From a checkpoint of a small transformer trained on Wikipedia.
Size: 13 layers, width 96, 3 heads of 32 (1 for keys and values), MLP 192 GeGLU, vocabulary 4096, 1.44M parameters.
Architecture: RMSNorm before and after each block, rotary positions, no biases in attention or MLP, tied embeddings, capped logits.
Training: a variant of Muon for these matrices, 126M tokens, 7901 steps.
Each number is 128 + 24 x the weight over its row's rms, rounded and kept within 0 to 255. Layers, rows and columns count from 0. Numbers have three digits each. The size before them is the row's rms in percent of the matrix's.

# layer 9 attention key, 32x96, rms 0.187, rows 0-31, columns 0-95
034:124123138122127119151128145117153099134117095140125080124110108150167132142122136138094089119129106133113098113095101102118180118122151114103120147127104139121114123134150131086171162134146211128144184146132150112098147141104145102143165112136148166154152130111147105153138076156105158093
035:127133159082126108164099117165106133135126136151103119143123157150109104146061137122105127153130088108144103104140169114093129125117120131089152100128131166095106139144129151123091143096131122148121132104092153094154124115156109098136144100144139123206178133117110132110109111158162120104
036:166097125128126193119110139113152104093145142134155120158136103101131125107133115143130127114113120063150141120127108120117151125104131117131127127097132104123126097062134121148139134181114123097148085131150141138132117113054140153100104157138136120177114123174147133126162127093102101167
045:159071114142147091166122118141129096148116116126147126083138118138107125152120109105093111122114130155114145147124135140144069138129134130130131150117168141066126121149130130090102099113150183146104172148134140136186155130161097112183132098122158129156105114113161103095137112118136141132
044:123118125103150146126138115091103137122101104107118140091103169145130141170109159136174136107153131179140110090137142097157111101130107128122170127140085113117160158176091117103132160109134113082104145110103131141160126138139142118133122140133126141087176131128101110135075100107172156104
051:081156131150125160144158120134157118118141146103124116150139141143143147136126110105204113142127139122097123090149098161145130199128118166122123125152108147123152139123150116095113122141104124141134117124102107101092170174160120157139139094090107130072144091118109095142138134147115172132
061:149121113128149134138156156115135142120123116173175127141108171102151106141110173148170150117137126175120134101130119108139093109128113140104165139093107116136174127141105129071160137151136142084112126098082131157100109135143163126123090138162159093090157106125111104093100107140119121104
085:123149155114124153121104133107110160133118157116148141109106098133145090122156130127106130162123159161182099116126153132110125119112096120198138179092136114121114127093120144173154132125158128114093131081112156146154113124118138133105156160145136133189149129146112184122119093085136134114
055:107152118110144120113103123124108112113129115168093112164139176117122202125104125132131138092171109082089126115125089102134161134126142115049108099121134149177116127149132096135129126126094107125128141153163095127127131097076112113118150148134111115083128140110121106116128138151126097118
063:123136116099151132187109118116135164122133128158131139148119156126132158124133143163129143148115099152105130094141082119162124128152093107090106127147145192183127098161129142125174124148120097095116132154135114128162133137061112105108107133111133107093134117116161065131135121119101106115
129:105146108096147117160143124078087123128141092130138135119125162111109164126129154130119163127179129141074133099137146101140149111136156163076148093129115188167155109132114109116126113109128114151116120086111110118157116131085135132151150119134120102108151137148099088095098100140116097086
138:172106106163129119128158156139106101138110149109146150104075140114129165142094112107109125125186158125097144117124143172143111114149204124132154136119114124111153161130146143128083144112124099134146134098116140103051130148085132132129138121142101129153122105118113165106140143121118165138
158:161110119086139127162136103126057064100153151093093141121144084146127116121120183159106142156132088124090105108104148116138112129105092157118134131157120163151112137118143144132103119119122133078158127148098164168113123102139139100117137129097138131126120117107119170125145167123132141125
149:120105091102146131127141189126145160121118112110118063153113126128138066128144097123111121119150085128106136127149158127119100140142149156105084125141131122104116169148122080113134085169099100072163137150158135131125147093146116123124101144124101150137143128110121165107130105122125084153
142:163160137088128129101138152119092105120140159113145136124151154109122155130091103133156132149051125117104152133147173104158156131156134107126161190106115155117102108086113092131186103125088115162145143115145148120122119113172123122117104126175125134109130122137102112120123108145108114147
144:133121113129096129124171088130150108119122116128126046113139125113118091154156131124142130096150113126178139134139171123158127130181085111121103147120119121157136117104130156140112122108099146145148145064183174087125113133108114094126165149147139119168143105117147114109125123133131163117
041:127107134157129142112125144135134109162096086105100104168112139155145144131088161121103121141126139059142088106149111130098162125125121129127111145127118173141133136148141091129128119113119177141153121099119129121097220152129115165098147139126142134109177111135103125145137131140080157114
033:099115133136125130155126147120164107155108133139127121135083091163127095105097122124096109119137161072119121104140144105148157157116099091120151124104102151138136126090079134113154115146106162100151111132125133128089196137091146150133068105085110142124148121150143098132095117099108136123
035:110132159112130114073117138141080154149152153150091129143158140115102135109104161120104176167127154117134159110128181119114111117099114111125147103113130151098160136126148171159115117128124125145141075155102122141195105124129095112117140145145162139169149111100109143161153139124137091115
039:106088104166130141130169128132169095136125099076137131114073133150119125132116156121171119110129119199119111093151118111136094136114106165140154137122095155125152137141110126090139153103142159098132140106093156131127158140141118161125133114114128148130115122135098150096080130165117173088
044:098187140127113170091131127114130137089120114148123112151151113113157160056136128141143122110126114094113131127110102117110185125140134125122083145133093092132100137120114103134086143135127096142152122148121116130067136121105104135097133110110058121082139115131099146162115117100110126123
077:127093137121098107109131107164147103133175116116110131126141130109097151151084088096116095117107086089109117163117105143113166145136146157080108101153137148137133122145155116114110110121098193167167142146136104085142148112131121134160141120129117129121100133147155154114121152195117111147
078:133175167152124153111112152099129131092081182138132132137126134138133132124144113135169128122129119104153093126130107144115134159119109133140107146088098083164068134088115110174146145158112085098135140145148127135117147132060128110125134135124133122107125151120105167180103089103128137115
049:119152125138127124089133150149129130150105124177141117119150172130138096109163163140155141135147121133159134108130200113122081130124131111099143138094135087102122157103130121149155148134161096103142114171120135156118091192109156124137083144130145134104099156127132092154102103136141168108
095:110118131133131130170103134134108169139134173129129112118078142134117163140130121142100108162120104190091111102123085162178105138160124119140136121145159187133140130165160144110147116109140118120138106124141156112166159150134088088083100122090117132151136100113145082127135152112125137132
107:127133097095126119160171121067091132132137086095158158106113130112121140127137161124117153134170146140096135115136161100129141095138151183117156127132116170134158114110108122117113112114137130154125121071089123111143108134116149144164164120138114096124166118166087125088096089127121111096
132:094124132133127135164108132123095173137133168118127116108069140119122176139133131142100119156131105192085107094129100165174126140167125138126123121144146194145144129177152138110148117102133113116129104119143144106171150143117081094079109131097107127132148108119140096126137136113119129126
149:121126158105162150096097153150133098106117139118099067139145151131114116140126090084132140114174137135112111113106091100125120138093133103151172093127131101138114120107115116144099132103136204139108137098111165147133120118187165165103144131136118143142132147120090105089127141149153140127
140:164125100086150128088120152129141131144173145125112195131116119109139137153103139134102142136198102127188152134138145126156143127127122171117095168100071114104123071103111124143142105126093149139124134158159145134155122145164115125138143126106111109125129124149120089138119136102104148141
144:152099126131100119124141178126113125148154101133142087148168102113138179139134113153109130147168157122135142160113110133101146128136051182152196129128115143107129104116117120102112156108091105108141145113106114149124142143122139156121114096181133178129118098119171127141133119116137119133
151:150129118110106102116121063170097094137115121163142102128137117136128064116099127157107132123143143115170131129120057152166123139150159133104161164118131159141125117117143070136152152138137075121113115158130095100150143143134139124144103136162128109143141114099103147124109107127106165104
152:145130132133105141142121166125121121133112136109068142126200108113126119153197112118106126101123077134186112112114139154137118116143147085113175110122130162128135124140132137095184111128109128133131129132093100132116140152126114116126135111104104052139109123124097166135157129107112111111